Weights of a small transformer language model.
Size: 14 layers, width 320, MLP 1280 GELU, vocabulary 10005.
Architecture: LayerNorm before each block, biases, ALiBi.
Training: a variant of Muon for these matrices, 826M tokens, 6305 steps.
Each number is 200 + 20 x the weight over its row's rms, rounded and kept within 0 to 999. Layers, rows and columns count from 0. The size before them is the row's rms in percent of the matrix's.

# o: layer 11 attention output (transposed), 320x320, rms 0.0621, rows 139-160, columns 160-319
# v: layer 11 attention value, 320x320, rms 0.0675, rows 140-160, columns 160-319
o139,089,180,165,238,199,191,227,211,163,213,216,202,204,195,172,232,196,201,231,198,219,167,204,196,191,222,228,214,186,192,191,190,185,176,185,189,200,196,194,203,189,203,174,168,174,197,208,179,192,201,182,216,189,193,227,190,201,194,219,205,241,227,186,225,233,163,191,194,209,172,192,167,193,219,188,201,199,197,200,214,181,184,199,158,191,249,201,177,219,162,197,216,203,189,237,213,172,195,194,235,179,231,218,208,222,201,229,170,188,168,218,175,192,202,184,198,203,197,196,186,199,218,229,230,186,206,212,180,159,223,176,200,216,190,166,222,201,187,220,183,197,191,202,208,234,172,196,206,226,227,219,222,168,198,205,214,236,209,168,183,207
v140,086,217,184,150,179,173,185,180,214,188,215,211,212,197,192,193,194,202,192,221,218,210,183,197,211,187,196,216,198,221,226,182,162,195,170,184,214,223,203,216,166,196,237,198,159,203,244,186,180,187,216,200,212,184,187,214,170,210,163,200,210,243,225,120,173,204,226,207,195,192,260,202,222,220,202,213,219,198,200,207,202,187,202,217,206,188,205,182,216,181,182,232,218,211,189,205,176,195,162,170,222,213,198,190,193,191,180,207,217,208,177,215,216,189,209,209,233,209,189,178,222,221,143,162,230,153,163,226,177,162,218,200,209,194,186,207,239,209,249,211,219,210,220,203,210,212,234,178,205,221,233,202,196,195,185,193,182,183,219,184,176
o140,081,227,210,218,175,235,179,193,194,199,203,206,227,204,183,180,229,201,185,182,199,173,259,193,232,195,209,167,199,185,177,227,181,227,175,211,173,192,205,183,226,189,193,215,250,187,184,219,202,189,182,174,221,210,225,191,217,167,213,232,204,199,213,213,199,209,231,209,183,227,204,196,176,226,220,207,189,208,169,223,193,195,213,213,210,220,191,207,177,189,212,175,213,198,200,180,229,211,219,174,176,166,164,210,213,209,171,201,211,181,211,218,158,184,243,200,161,193,170,211,181,201,252,187,210,200,206,169,214,187,218,202,201,182,200,222,146,157,186,195,171,186,176,201,202,202,198,230,217,198,194,186,234,211,209,210,205,183,151,192,207
v141,099,209,181,187,189,208,171,167,206,183,204,200,171,166,202,180,199,237,221,199,198,191,198,200,231,201,185,190,212,210,213,213,200,221,209,203,183,174,188,201,186,220,165,194,187,214,225,183,196,202,212,204,199,185,193,215,214,178,182,212,221,179,171,212,200,213,209,236,184,181,177,218,234,230,171,187,208,190,209,202,201,207,195,209,239,247,184,235,187,219,184,221,228,204,192,234,180,170,223,233,215,200,228,146,205,184,210,178,179,202,191,227,190,234,215,241,226,230,193,185,230,213,181,193,223,196,178,218,144,183,215,186,210,192,216,192,202,240,201,203,211,182,228,197,223,197,186,178,189,202,235,229,183,206,184,221,166,185,194,235,224
o141,097,221,219,176,183,188,213,209,211,200,216,202,223,216,219,188,167,212,171,192,185,209,217,214,176,202,256,178,199,186,175,191,212,156,163,207,187,172,214,191,215,209,180,247,228,195,212,207,202,179,192,153,204,203,195,201,195,217,178,235,167,209,183,205,189,227,225,176,200,206,197,189,175,188,242,215,201,208,207,191,213,203,180,197,218,206,232,219,169,153,197,203,222,189,190,174,203,215,195,209,216,195,217,211,194,228,194,187,229,235,201,184,187,240,187,191,186,203,213,209,203,195,205,171,199,219,228,190,212,154,163,194,219,209,182,198,197,199,186,221,191,220,207,217,146,230,183,187,220,210,206,184,165,210,190,171,183,227,214,181,195
v142,088,216,196,187,197,201,191,197,213,218,241,181,182,177,204,231,188,220,207,188,208,217,234,196,227,191,172,223,207,161,188,232,177,222,195,204,194,180,229,203,219,189,213,194,177,207,229,157,180,214,211,198,211,187,216,199,185,197,185,193,210,195,191,193,223,199,188,180,214,223,215,175,217,226,199,175,200,193,233,199,197,208,214,188,198,174,182,186,171,205,192,221,181,212,207,206,201,166,192,222,194,220,220,211,208,201,189,196,229,240,200,168,211,209,225,173,204,240,207,208,181,206,206,190,180,221,202,232,208,225,209,219,200,182,206,190,245,208,150,193,192,217,212,200,189,197,198,198,159,191,208,233,185,226,223,192,241,170,180,192,179
o142,086,212,200,214,213,185,197,178,191,185,196,214,157,258,200,190,178,202,216,222,203,176,181,206,222,183,226,198,205,218,196,202,211,176,196,190,179,209,208,162,206,149,221,218,223,179,183,213,209,182,188,191,181,208,216,198,275,177,222,212,201,248,224,194,177,223,167,189,196,187,136,202,198,193,180,210,209,233,208,239,159,207,207,193,181,192,197,209,231,204,198,193,184,213,212,174,218,172,203,170,197,190,173,168,192,163,244,206,221,207,195,192,194,210,194,212,184,212,198,227,222,201,192,222,214,192,209,168,198,183,178,226,178,171,205,208,180,221,189,187,201,197,167,198,197,232,182,211,195,179,164,177,193,204,224,203,203,191,222,217,196
v143,087,149,195,229,186,207,183,217,212,205,196,214,210,193,213,181,207,170,218,201,197,184,220,218,215,181,217,221,211,216,191,231,202,196,205,193,176,186,228,207,216,160,197,175,186,146,186,170,204,178,223,203,185,186,207,191,191,186,168,211,185,191,245,198,198,213,210,184,198,145,194,183,199,245,177,209,203,220,187,232,197,172,197,134,202,189,195,219,195,183,192,221,204,203,210,225,228,209,213,215,183,222,128,204,185,178,188,201,201,202,192,205,220,194,215,254,192,232,152,202,246,221,205,208,176,199,202,199,216,197,208,229,183,208,223,194,191,230,199,211,205,220,195,211,226,196,188,205,173,212,217,208,217,217,191,221,222,204,180,201,182
o143,082,193,224,175,224,199,207,199,190,200,163,193,196,207,224,234,204,225,171,207,214,203,217,201,240,194,209,211,210,202,208,230,232,202,194,179,188,211,176,171,219,219,184,221,216,178,221,206,206,178,203,183,203,170,197,205,210,226,187,195,193,208,158,215,221,221,203,185,215,209,248,201,225,177,205,157,222,206,181,219,210,233,207,239,182,195,231,202,219,196,209,220,211,224,193,209,177,166,207,212,190,191,225,208,210,199,205,169,195,205,175,215,184,235,200,182,213,178,235,215,185,193,194,158,230,205,198,211,156,228,179,195,215,205,228,197,229,211,220,176,196,193,215,188,191,244,218,175,234,208,188,206,192,169,196,188,208,166,217,193,229
v144,087,206,213,191,202,185,204,204,245,188,215,202,206,192,216,202,205,196,213,207,177,192,208,217,219,212,208,191,192,207,197,240,182,203,194,142,177,188,167,240,239,214,206,182,200,172,204,231,187,218,152,181,217,210,216,176,178,174,199,223,214,233,191,214,225,167,216,193,166,170,168,189,217,194,177,188,169,236,221,210,201,167,242,209,203,179,153,191,205,173,195,196,217,186,224,235,199,204,226,160,207,216,223,199,223,187,239,219,216,191,202,185,184,234,186,195,179,155,212,221,203,216,188,200,240,181,221,234,186,204,219,203,185,190,203,172,165,175,202,199,176,194,180,200,180,214,222,177,226,176,177,209,218,221,184,211,180,195,200,211,210
o144,083,201,180,190,193,202,177,193,223,221,208,204,168,190,224,209,194,199,208,209,226,178,192,223,174,181,184,185,189,200,210,204,213,208,161,236,223,176,212,212,193,211,182,189,183,187,196,193,232,206,176,208,200,200,208,186,233,175,207,175,233,208,234,197,203,207,219,194,240,223,202,238,201,199,215,224,195,153,154,227,193,192,179,201,186,199,229,205,186,221,196,216,207,195,209,213,196,208,194,233,185,183,192,242,216,218,158,230,215,179,214,181,191,162,229,205,183,244,144,197,211,163,225,195,173,194,186,231,185,216,155,195,206,227,222,163,227,230,185,219,234,227,185,206,221,261,218,215,199,193,203,203,215,195,224,213,184,190,211,192,210
v145,097,214,194,186,184,236,187,205,235,206,157,183,169,222,202,189,215,208,222,222,199,184,170,180,182,209,204,169,186,190,199,157,199,216,226,232,218,198,217,191,205,220,173,183,176,226,207,209,188,236,202,224,219,216,200,215,189,182,189,184,152,229,232,216,219,198,204,213,190,217,192,222,240,197,211,164,210,213,195,173,217,183,206,185,243,183,220,240,155,220,216,231,159,224,213,198,194,206,192,181,210,183,196,208,186,229,226,175,195,201,182,186,174,188,172,224,197,215,227,153,176,172,170,230,203,189,154,210,212,208,206,165,206,164,196,215,203,227,206,202,198,194,189,172,226,185,254,216,207,198,235,217,213,163,232,217,209,175,210,221,189
o145,096,185,187,209,190,193,184,219,173,214,217,180,181,190,200,230,191,175,181,193,210,188,198,179,185,189,218,233,227,175,192,250,168,185,194,205,197,151,171,170,218,191,192,220,208,213,180,212,179,161,220,209,200,195,181,177,188,189,164,219,200,191,215,173,178,193,203,228,241,233,227,205,234,156,171,207,189,197,176,188,173,175,198,175,194,190,208,182,196,212,179,200,188,183,207,178,208,220,205,175,191,226,228,195,223,197,205,200,194,200,212,182,224,224,196,160,207,183,207,201,184,176,205,190,200,176,221,184,215,169,188,210,206,246,189,202,234,159,191,201,215,196,222,192,225,214,186,199,162,218,190,202,186,197,199,170,209,205,193,239,185
v146,085,214,180,218,193,194,210,198,208,204,175,208,223,221,195,182,203,223,222,177,183,184,231,231,161,208,230,206,211,207,195,189,213,205,199,207,168,234,230,213,210,231,231,200,217,183,181,218,217,160,213,191,192,216,189,183,185,187,202,192,197,243,201,195,179,222,193,202,163,208,230,197,201,187,182,204,204,191,205,216,186,188,247,184,199,200,204,181,193,203,195,207,191,226,192,241,237,194,207,190,207,204,198,208,190,218,191,198,206,206,232,225,199,231,163,175,179,239,186,222,230,192,149,219,196,212,220,222,185,183,197,184,188,207,158,202,217,188,209,197,174,207,222,191,208,213,204,195,188,214,187,208,193,190,213,211,185,162,214,197,176
o146,081,201,219,164,199,206,190,189,208,231,212,194,208,204,203,225,206,217,193,193,222,191,191,172,208,203,210,197,185,188,192,193,208,199,201,195,198,202,163,149,207,203,172,219,217,232,149,200,199,218,202,175,216,223,218,180,208,208,242,154,185,165,194,206,182,183,165,223,194,198,152,169,219,204,196,157,179,235,215,205,167,174,221,214,196,182,204,227,244,181,195,192,188,157,203,190,229,228,214,209,192,207,223,221,188,211,194,241,168,178,205,193,178,189,172,227,207,174,186,180,208,219,209,194,202,232,196,188,178,182,197,241,205,201,216,185,186,192,197,189,214,217,233,208,211,212,207,226,218,167,207,193,182,197,226,197,196,170,182,195,222
v147,094,182,215,203,209,198,181,244,215,190,195,206,235,182,212,196,170,181,197,185,218,176,210,204,213,193,179,199,214,208,213,177,239,178,203,204,191,240,220,175,217,198,186,211,223,176,207,191,175,232,222,204,209,221,221,223,207,187,222,186,177,190,169,179,208,197,193,186,196,212,172,226,215,198,170,182,150,200,178,244,170,199,174,191,228,199,174,184,164,196,200,179,190,210,223,186,200,158,208,233,185,192,183,163,234,193,208,197,186,180,238,194,192,200,212,229,232,173,187,200,209,202,203,181,184,218,217,194,242,178,180,170,194,183,182,205,170,147,214,164,213,227,220,194,184,206,210,202,159,205,213,222,198,220,211,219,154,195,236,174,196
o147,087,183,228,206,205,180,232,182,198,208,179,197,176,169,179,221,189,203,210,274,195,170,178,218,221,213,242,232,224,193,179,232,207,210,155,216,218,206,179,242,204,223,205,191,175,214,190,207,221,175,205,184,202,170,162,226,209,213,160,166,190,186,177,215,213,249,251,178,184,192,178,220,180,233,197,227,214,222,179,195,204,217,203,227,221,188,214,214,200,217,204,173,219,185,201,252,200,212,212,231,198,226,232,196,185,186,185,225,229,206,204,186,183,208,215,217,242,205,217,182,212,167,237,208,213,202,205,190,204,177,203,191,223,183,243,194,185,210,202,226,175,194,183,200,208,194,213,200,171,192,213,179,174,226,199,160,199,222,182,212,215
v148,095,205,191,186,213,217,206,201,195,185,185,205,198,178,221,199,198,235,246,184,192,193,183,219,200,201,232,178,230,193,184,221,197,186,207,141,188,194,202,224,167,184,202,200,214,215,167,203,200,225,219,240,241,211,185,197,188,186,188,195,218,207,212,212,197,201,207,223,235,240,172,209,188,185,221,193,159,195,221,180,190,189,214,191,171,216,200,192,207,240,171,177,149,188,197,179,174,222,187,167,204,210,214,202,189,218,149,193,184,167,211,217,167,230,208,207,201,187,193,227,204,214,193,181,219,200,224,234,238,173,221,198,205,210,173,210,218,179,212,216,228,196,177,167,233,184,186,185,217,159,235,212,197,183,215,192,189,195,225,172,187
o148,092,206,170,193,158,163,171,191,198,206,210,214,144,195,187,235,239,203,212,155,170,227,211,204,210,185,187,217,181,197,222,192,191,207,195,228,211,192,192,181,177,193,182,207,223,204,235,207,184,197,175,186,213,180,218,177,205,201,205,176,177,173,198,226,216,178,194,219,203,195,215,186,214,245,229,229,190,184,202,265,187,180,188,195,217,179,194,197,213,198,171,231,204,211,204,181,192,204,183,205,189,203,214,215,196,200,170,206,186,187,207,225,199,202,214,213,183,216,219,214,217,209,225,217,216,189,193,158,215,184,211,201,173,159,177,167,196,225,218,189,205,214,195,200,204,207,220,190,189,176,147,166,187,218,199,212,193,205,224,226,208
v149,092,194,203,183,183,185,219,204,209,218,228,200,203,214,209,185,230,171,243,194,236,178,186,213,217,177,203,205,206,169,210,221,182,200,195,189,227,201,220,209,195,173,205,224,189,216,190,214,192,229,233,181,211,260,215,191,212,214,218,204,237,194,206,178,197,230,185,208,178,210,212,200,225,170,194,193,212,209,183,213,227,221,183,236,184,212,196,216,177,220,183,205,211,212,227,163,189,166,205,212,198,181,191,191,226,223,242,211,204,200,198,215,181,213,157,249,201,176,217,230,158,157,216,179,199,218,151,211,222,182,224,205,211,173,235,211,198,221,227,220,183,173,183,236,184,214,174,202,199,198,169,210,199,209,242,180,251,209,200,194,188
o149,089,230,179,201,188,181,194,194,145,182,201,222,219,215,206,250,194,167,197,225,185,184,198,214,199,175,175,201,186,183,200,192,170,185,191,194,209,175,211,205,224,200,188,162,213,169,239,165,203,203,195,208,200,194,233,211,202,199,203,226,209,151,212,202,213,216,234,177,184,220,220,201,182,214,206,187,200,159,182,213,192,191,238,202,195,217,185,222,200,204,209,196,181,204,216,202,202,194,231,153,213,166,207,175,187,214,209,219,212,177,166,221,195,188,192,212,215,202,195,225,266,192,197,173,156,181,210,217,208,206,227,192,209,227,222,172,197,176,189,188,234,201,182,155,178,214,233,202,242,203,207,182,173,194,193,184,164,175,206,188,196
v150,090,203,146,193,192,183,201,198,219,178,214,193,226,189,237,215,194,220,208,214,196,189,203,197,225,204,179,208,248,238,192,208,217,219,207,199,210,193,209,181,189,205,162,177,218,214,234,198,207,179,186,202,211,199,192,227,192,172,179,212,205,205,192,190,201,224,214,193,204,187,174,174,214,192,223,232,181,209,205,216,203,179,174,218,198,205,215,153,207,185,206,225,184,197,210,201,202,189,187,242,205,210,185,224,199,175,212,236,212,157,203,231,229,200,181,197,226,180,186,200,200,225,220,183,189,188,179,192,212,197,182,220,212,209,191,189,188,193,218,217,197,140,218,201,153,203,196,184,212,227,198,158,235,196,162,207,192,181,174,210,192
o150,086,197,185,185,227,145,226,215,192,211,178,234,209,205,204,191,195,198,217,198,177,189,186,231,204,180,224,170,197,217,173,218,197,188,195,195,162,215,187,171,226,215,200,228,192,185,185,206,216,220,212,192,227,159,215,192,189,186,225,198,250,183,211,184,189,217,228,202,213,154,208,202,191,211,179,225,205,205,220,192,206,192,191,186,191,212,191,168,187,165,185,188,216,182,175,184,175,208,213,212,203,199,219,244,186,201,183,201,217,196,240,178,164,204,211,182,187,232,200,219,174,224,161,187,221,212,206,214,172,207,221,181,195,216,168,192,217,214,222,226,195,206,211,189,189,227,167,187,214,174,224,186,182,190,202,169,195,208,181,178,211
v151,089,203,214,189,188,170,167,191,206,156,163,215,168,245,187,194,226,200,225,202,189,168,182,177,199,200,206,220,237,206,206,225,196,176,175,154,217,200,235,189,209,191,187,162,200,205,205,182,217,188,199,201,197,200,195,224,179,170,207,199,140,216,225,149,184,220,222,206,216,165,216,229,206,243,221,191,209,179,196,202,206,203,209,226,215,197,224,187,171,211,199,187,219,201,191,234,215,218,224,210,213,186,209,186,193,207,178,196,228,192,168,204,197,210,208,215,234,151,206,217,219,205,188,223,197,180,186,183,204,238,194,179,254,198,254,230,210,139,232,215,203,211,208,215,178,200,240,163,195,238,193,213,183,157,206,228,198,234,200,216,186
o151,079,175,167,190,183,231,214,210,203,188,209,216,210,169,208,190,191,207,178,222,200,231,207,187,215,219,194,184,221,179,163,196,201,178,211,233,171,205,213,192,205,193,205,213,215,202,215,218,216,203,176,207,200,208,197,228,215,211,191,175,193,201,172,175,199,205,211,171,195,200,186,185,186,210,193,195,169,248,190,206,177,202,175,189,204,189,206,223,187,192,192,207,189,167,191,202,215,189,228,231,234,236,234,231,206,215,205,173,186,161,145,214,195,261,195,230,193,192,231,170,176,198,194,223,218,215,212,205,196,213,212,214,176,230,192,194,213,200,178,195,224,184,248,206,182,227,164,199,198,206,190,217,208,202,196,177,217,151,198,229,181
v152,098,183,205,223,259,203,223,224,186,174,165,253,209,190,206,170,219,201,193,196,204,196,223,225,199,193,149,179,198,220,220,180,201,215,170,189,186,211,196,212,192,214,202,206,221,178,228,203,196,201,207,194,206,218,216,201,221,169,249,171,219,232,243,210,184,228,203,221,218,213,232,208,190,193,185,192,176,206,221,178,221,242,198,199,193,191,219,203,192,218,173,168,230,174,209,190,221,240,182,195,215,201,197,191,176,165,230,179,209,181,188,252,183,231,214,200,184,206,200,201,203,215,209,211,209,240,188,189,178,174,220,205,185,177,218,207,182,164,224,193,191,187,199,232,225,203,208,181,220,156,173,170,196,237,223,164,203,195,215,209,197
o152,093,230,215,158,200,198,187,161,208,198,187,211,195,205,225,187,198,169,236,191,191,209,173,200,201,186,233,206,223,203,184,182,191,184,238,180,205,185,199,235,226,197,182,194,171,215,184,207,201,180,232,188,197,204,159,205,214,241,190,195,181,225,197,187,177,214,239,157,183,201,243,187,177,239,200,180,204,193,220,232,186,188,203,211,191,224,213,238,200,212,165,232,192,206,193,203,225,198,185,215,228,193,207,196,196,184,166,211,229,201,211,187,168,176,206,214,204,188,197,217,223,189,179,201,196,200,204,183,223,201,183,169,197,235,205,196,216,185,192,224,217,189,224,174,164,209,188,212,176,178,193,203,207,223,167,225,162,175,199,207,163
v153,092,218,194,224,182,203,193,230,208,206,220,210,220,232,195,198,191,195,212,190,175,238,188,222,181,167,233,200,221,214,205,216,157,218,197,228,219,190,206,232,224,193,189,195,208,177,188,176,240,231,195,192,206,205,225,185,200,231,175,226,179,225,175,179,221,227,233,204,210,195,180,201,195,192,177,211,196,221,187,221,199,199,193,177,210,162,213,211,235,187,219,193,152,186,181,212,202,230,228,184,215,214,198,166,194,216,218,207,208,183,202,194,209,183,217,219,213,172,164,175,182,193,194,190,202,220,199,220,185,169,212,221,197,212,222,167,164,192,185,183,202,195,168,173,193,218,243,161,231,191,193,213,192,189,206,205,186,234,174,196,186
o153,084,193,197,227,204,203,201,170,187,196,176,210,196,206,251,195,229,219,190,203,227,166,183,208,213,174,223,210,193,194,226,161,218,213,199,203,178,206,183,195,210,211,194,199,194,212,162,183,191,200,181,178,200,219,166,223,199,166,203,241,200,187,189,212,173,221,205,158,173,208,224,205,190,183,222,182,170,193,205,180,186,177,184,209,178,233,220,211,196,200,194,192,219,196,192,243,223,190,198,240,229,211,200,193,204,174,177,221,232,212,203,248,190,204,188,186,204,224,225,208,235,206,193,200,216,161,172,183,206,197,215,211,213,201,193,177,221,224,200,189,226,185,214,210,197,214,200,231,209,224,215,195,180,204,198,208,192,144,209,213,195
v154,090,212,196,196,183,186,173,201,198,203,179,225,208,200,210,223,208,193,223,200,232,218,195,235,186,166,167,191,200,214,207,188,205,174,164,199,212,186,220,189,206,193,202,207,213,226,140,155,208,236,200,179,192,174,186,161,194,204,190,187,196,205,215,234,204,205,194,216,182,204,193,199,181,180,159,182,206,199,213,196,193,231,223,221,211,219,206,222,207,167,181,208,183,186,219,210,204,196,210,173,229,227,180,167,215,192,228,186,183,205,179,197,214,168,194,187,206,215,199,179,224,190,165,189,179,187,200,253,192,197,222,212,227,201,246,201,242,181,192,194,231,185,200,177,197,202,217,212,223,236,206,185,208,202,203,186,219,222,233,156,215
o154,087,189,193,192,186,239,181,151,206,176,212,213,190,232,231,150,217,181,185,217,177,186,193,178,179,187,212,224,201,223,198,208,228,201,215,221,185,195,176,211,176,174,209,216,231,186,216,213,226,195,169,192,199,198,181,219,251,173,215,204,188,231,178,192,210,215,194,179,196,184,185,193,174,204,222,185,206,169,176,167,195,169,250,217,169,189,213,179,196,201,217,203,201,214,206,205,220,190,209,202,186,223,230,203,184,240,201,205,185,191,231,221,198,216,204,194,201,189,184,204,179,164,231,212,205,208,224,190,230,179,211,217,202,215,201,203,181,207,197,181,210,191,219,218,199,195,192,195,179,176,232,197,186,182,203,219,186,187,201,197,183
v155,088,179,222,191,166,176,193,216,170,200,202,217,190,187,248,212,208,212,234,165,206,217,168,193,200,212,221,178,193,151,222,209,209,194,200,208,219,181,194,198,248,210,219,176,194,222,207,196,203,170,183,220,190,195,206,179,176,231,169,216,220,141,193,203,184,205,222,218,199,191,215,209,190,198,213,183,194,203,219,225,209,201,210,237,181,175,191,199,219,176,205,184,183,207,193,215,217,215,201,150,229,180,198,189,198,201,176,185,212,156,197,182,216,219,179,227,203,187,176,178,247,193,209,201,221,176,201,205,250,212,224,184,186,232,206,191,165,216,195,215,218,210,189,213,195,177,211,236,207,218,164,204,215,220,197,213,197,205,196,185,218
o155,085,227,172,224,206,225,182,186,210,227,208,183,198,197,198,128,185,192,241,179,183,200,227,228,150,224,133,176,181,160,187,175,214,207,185,192,184,190,203,228,148,206,179,197,213,201,181,201,229,210,229,189,171,224,206,220,221,227,221,220,182,185,218,166,201,181,186,237,214,205,191,179,195,210,197,217,203,195,164,203,223,224,210,186,202,229,240,193,197,194,208,223,211,196,219,210,234,179,203,204,220,188,217,143,205,208,197,245,215,192,194,232,203,214,181,174,206,183,186,151,193,195,191,178,176,230,230,202,199,202,190,220,199,195,195,190,209,203,192,187,188,226,200,221,227,209,231,180,178,196,235,214,194,223,183,187,195,191,173,214,166
v156,091,194,192,199,188,192,178,212,229,186,195,199,182,205,244,204,218,164,163,190,220,179,207,137,237,176,219,215,234,186,183,190,203,203,160,214,194,190,200,198,228,191,225,243,205,184,192,227,197,209,187,171,184,200,214,206,235,166,203,210,212,185,210,172,188,193,182,180,238,220,204,232,203,202,189,206,186,208,221,196,198,161,237,170,195,191,190,177,201,179,212,198,231,173,213,198,211,178,208,205,198,233,177,225,209,221,179,218,204,184,219,218,202,212,191,183,183,167,219,196,204,190,178,207,252,180,171,203,192,193,186,170,187,205,202,219,230,197,219,190,191,170,173,178,227,206,213,212,176,199,204,209,203,174,230,169,175,221,236,197,196
o156,086,174,166,232,204,187,228,173,212,213,218,195,235,189,199,243,187,203,207,237,168,209,218,200,187,181,226,196,199,222,207,223,198,211,206,198,165,194,171,161,204,243,205,218,187,188,212,212,188,177,213,201,214,232,211,188,188,208,226,207,220,221,200,181,226,218,194,194,217,181,190,194,205,178,162,195,238,172,201,201,199,186,184,190,199,207,200,193,184,196,207,190,186,207,171,212,197,180,229,192,220,195,189,230,201,215,197,220,209,204,191,194,210,180,199,212,255,198,222,237,233,217,187,213,167,226,173,220,199,150,210,195,234,168,218,200,182,206,175,191,215,195,220,177,194,230,168,188,209,203,224,196,246,181,204,194,240,223,182,202,193
v157,085,207,231,169,174,206,176,205,213,216,142,169,185,204,207,196,232,192,201,178,175,166,179,226,186,182,175,228,207,160,165,193,201,195,187,185,185,186,228,203,207,196,227,224,194,240,202,187,210,212,204,221,186,177,186,149,176,176,178,199,205,189,198,230,209,209,244,233,179,232,217,157,211,192,184,179,182,185,216,184,212,223,195,223,209,239,179,236,188,224,182,197,195,214,182,180,228,224,165,181,200,212,171,181,219,184,182,204,223,194,150,218,189,205,193,241,164,212,191,215,194,222,201,184,199,217,226,208,168,208,186,202,180,187,230,210,232,216,181,189,215,190,232,214,191,211,184,212,205,170,184,204,214,235,193,197,187,188,200,171,214
o157,081,222,211,217,222,182,192,203,174,199,230,198,211,193,220,190,185,185,198,191,204,196,175,188,192,192,157,239,185,191,196,175,188,211,197,235,198,216,212,199,218,207,175,235,218,177,213,229,189,173,237,193,226,187,203,179,196,204,221,216,211,170,192,202,175,206,182,242,245,213,201,223,187,233,206,188,203,194,201,203,199,197,235,185,225,180,238,190,184,220,172,216,208,188,174,207,195,208,206,209,227,191,207,202,185,159,209,169,209,189,210,182,223,224,211,171,208,205,220,216,198,215,202,227,213,226,234,190,231,192,184,189,178,211,194,184,146,193,196,200,190,198,205,204,196,176,175,207,216,211,173,232,158,194,201,200,186,181,196,219,208
v158,097,218,240,211,185,203,191,209,179,177,204,191,204,185,197,201,200,213,223,199,169,176,207,176,228,206,197,228,226,167,189,178,235,224,173,189,224,224,201,186,197,210,225,205,209,173,239,215,193,271,236,219,184,241,149,205,190,212,210,225,229,198,189,193,186,184,204,227,193,198,188,175,196,181,205,221,226,177,180,175,185,215,224,190,238,174,178,212,217,193,212,218,191,196,199,234,188,202,208,165,204,202,180,155,203,210,188,220,179,173,171,200,199,188,176,227,177,196,172,221,170,215,180,189,221,170,192,193,233,211,220,219,241,193,203,215,209,182,204,198,190,203,234,216,214,182,216,221,182,211,178,179,234,156,166,200,219,180,248,216,173
o158,089,174,197,209,208,180,208,234,218,207,221,216,182,182,195,183,189,189,188,220,218,201,203,220,201,220,233,178,185,211,198,212,182,166,193,215,195,202,217,201,214,201,166,217,175,201,188,189,232,207,190,166,213,188,205,230,194,222,190,192,174,209,213,196,172,206,197,186,215,201,207,174,228,202,208,199,229,193,186,211,212,204,225,198,184,207,197,179,204,235,169,160,174,232,214,195,195,194,210,195,191,230,205,195,176,218,227,213,187,216,213,242,220,191,197,186,199,207,192,179,194,199,182,187,207,222,185,214,172,211,201,194,189,207,237,185,226,182,202,217,168,183,189,203,203,190,249,197,211,190,196,205,191,224,185,223,197,194,204,186,242
v159,090,214,161,228,223,217,227,190,159,169,188,164,166,201,175,156,196,178,202,188,235,207,190,184,224,199,170,189,164,232,201,201,191,227,189,214,195,199,252,212,216,226,216,215,206,231,171,170,224,189,191,177,198,204,212,191,166,173,186,211,199,198,209,202,176,215,250,191,196,190,181,203,194,228,198,159,174,219,207,205,174,181,172,212,208,212,211,176,213,178,207,167,202,207,194,211,154,207,182,222,229,201,218,215,206,182,164,170,199,170,200,266,203,183,218,216,172,208,212,212,219,202,209,186,204,191,192,225,253,200,208,179,185,206,215,172,193,165,185,213,179,223,210,202,189,178,223,238,177,197,175,167,219,200,198,247,202,203,192,177,199
o159,085,182,226,196,200,173,227,182,221,224,223,205,221,219,203,239,219,213,240,177,208,244,203,166,239,172,212,193,211,217,151,175,216,169,161,203,171,203,190,183,199,204,207,207,214,208,206,208,210,185,194,195,250,190,182,228,222,217,200,208,182,194,218,186,185,213,192,208,189,175,201,225,192,202,202,199,217,176,168,211,214,212,204,211,205,187,200,197,208,235,178,222,192,201,216,198,225,185,192,205,214,153,198,219,175,198,189,179,191,194,198,192,186,217,228,206,192,192,170,187,217,193,214,173,231,207,177,210,204,178,202,204,194,199,205,199,199,198,216,214,213,212,233,194,233,180,179,189,197,210,200,195,187,259,220,210,159,227,220,198,174
v160,093,197,179,210,240,199,226,193,218,170,218,202,222,169,206,212,207,212,181,209,196,197,258,185,184,197,210,238,214,206,219,175,201,169,251,220,208,204,207,209,163,182,209,205,195,192,201,203,216,165,191,182,212,189,182,171,170,226,208,180,194,226,208,186,209,172,194,201,180,203,195,190,196,157,209,195,232,209,204,195,183,161,209,171,195,211,207,215,183,181,238,192,241,206,206,189,192,201,188,183,179,215,195,187,216,212,181,184,203,168,203,202,236,184,211,204,174,234,198,193,232,178,192,211,217,213,186,189,223,219,192,181,193,210,208,204,190,207,203,210,203,209,182,207,166,200,181,220,201,199,173,211,218,184,215,187,187,231,193,174,196
o160,085,205,213,250,223,220,194,211,234,198,201,172,221,216,182,182,213,210,232,181,199,217,188,200,208,208,151,214,188,222,177,215,205,221,177,193,205,244,213,193,220,204,186,197,217,185,183,140,156,183,199,218,183,224,209,224,199,192,192,223,222,173,188,225,211,183,211,194,174,195,161,186,246,241,190,229,189,181,202,176,213,212,193,195,194,192,195,177,208,210,192,206,231,192,216,176,161,181,206,185,178,215,211,198,194,208,201,182,200,248,199,187,190,171,213,195,209,169,163,204,201,172,201,204,226,175,177,168,201,231,186,211,157,192,198,173,196,197,214,164,200,204,204,158,207,210,208,207,163,205,191,238,204,207,202,205,205,173,205,186,216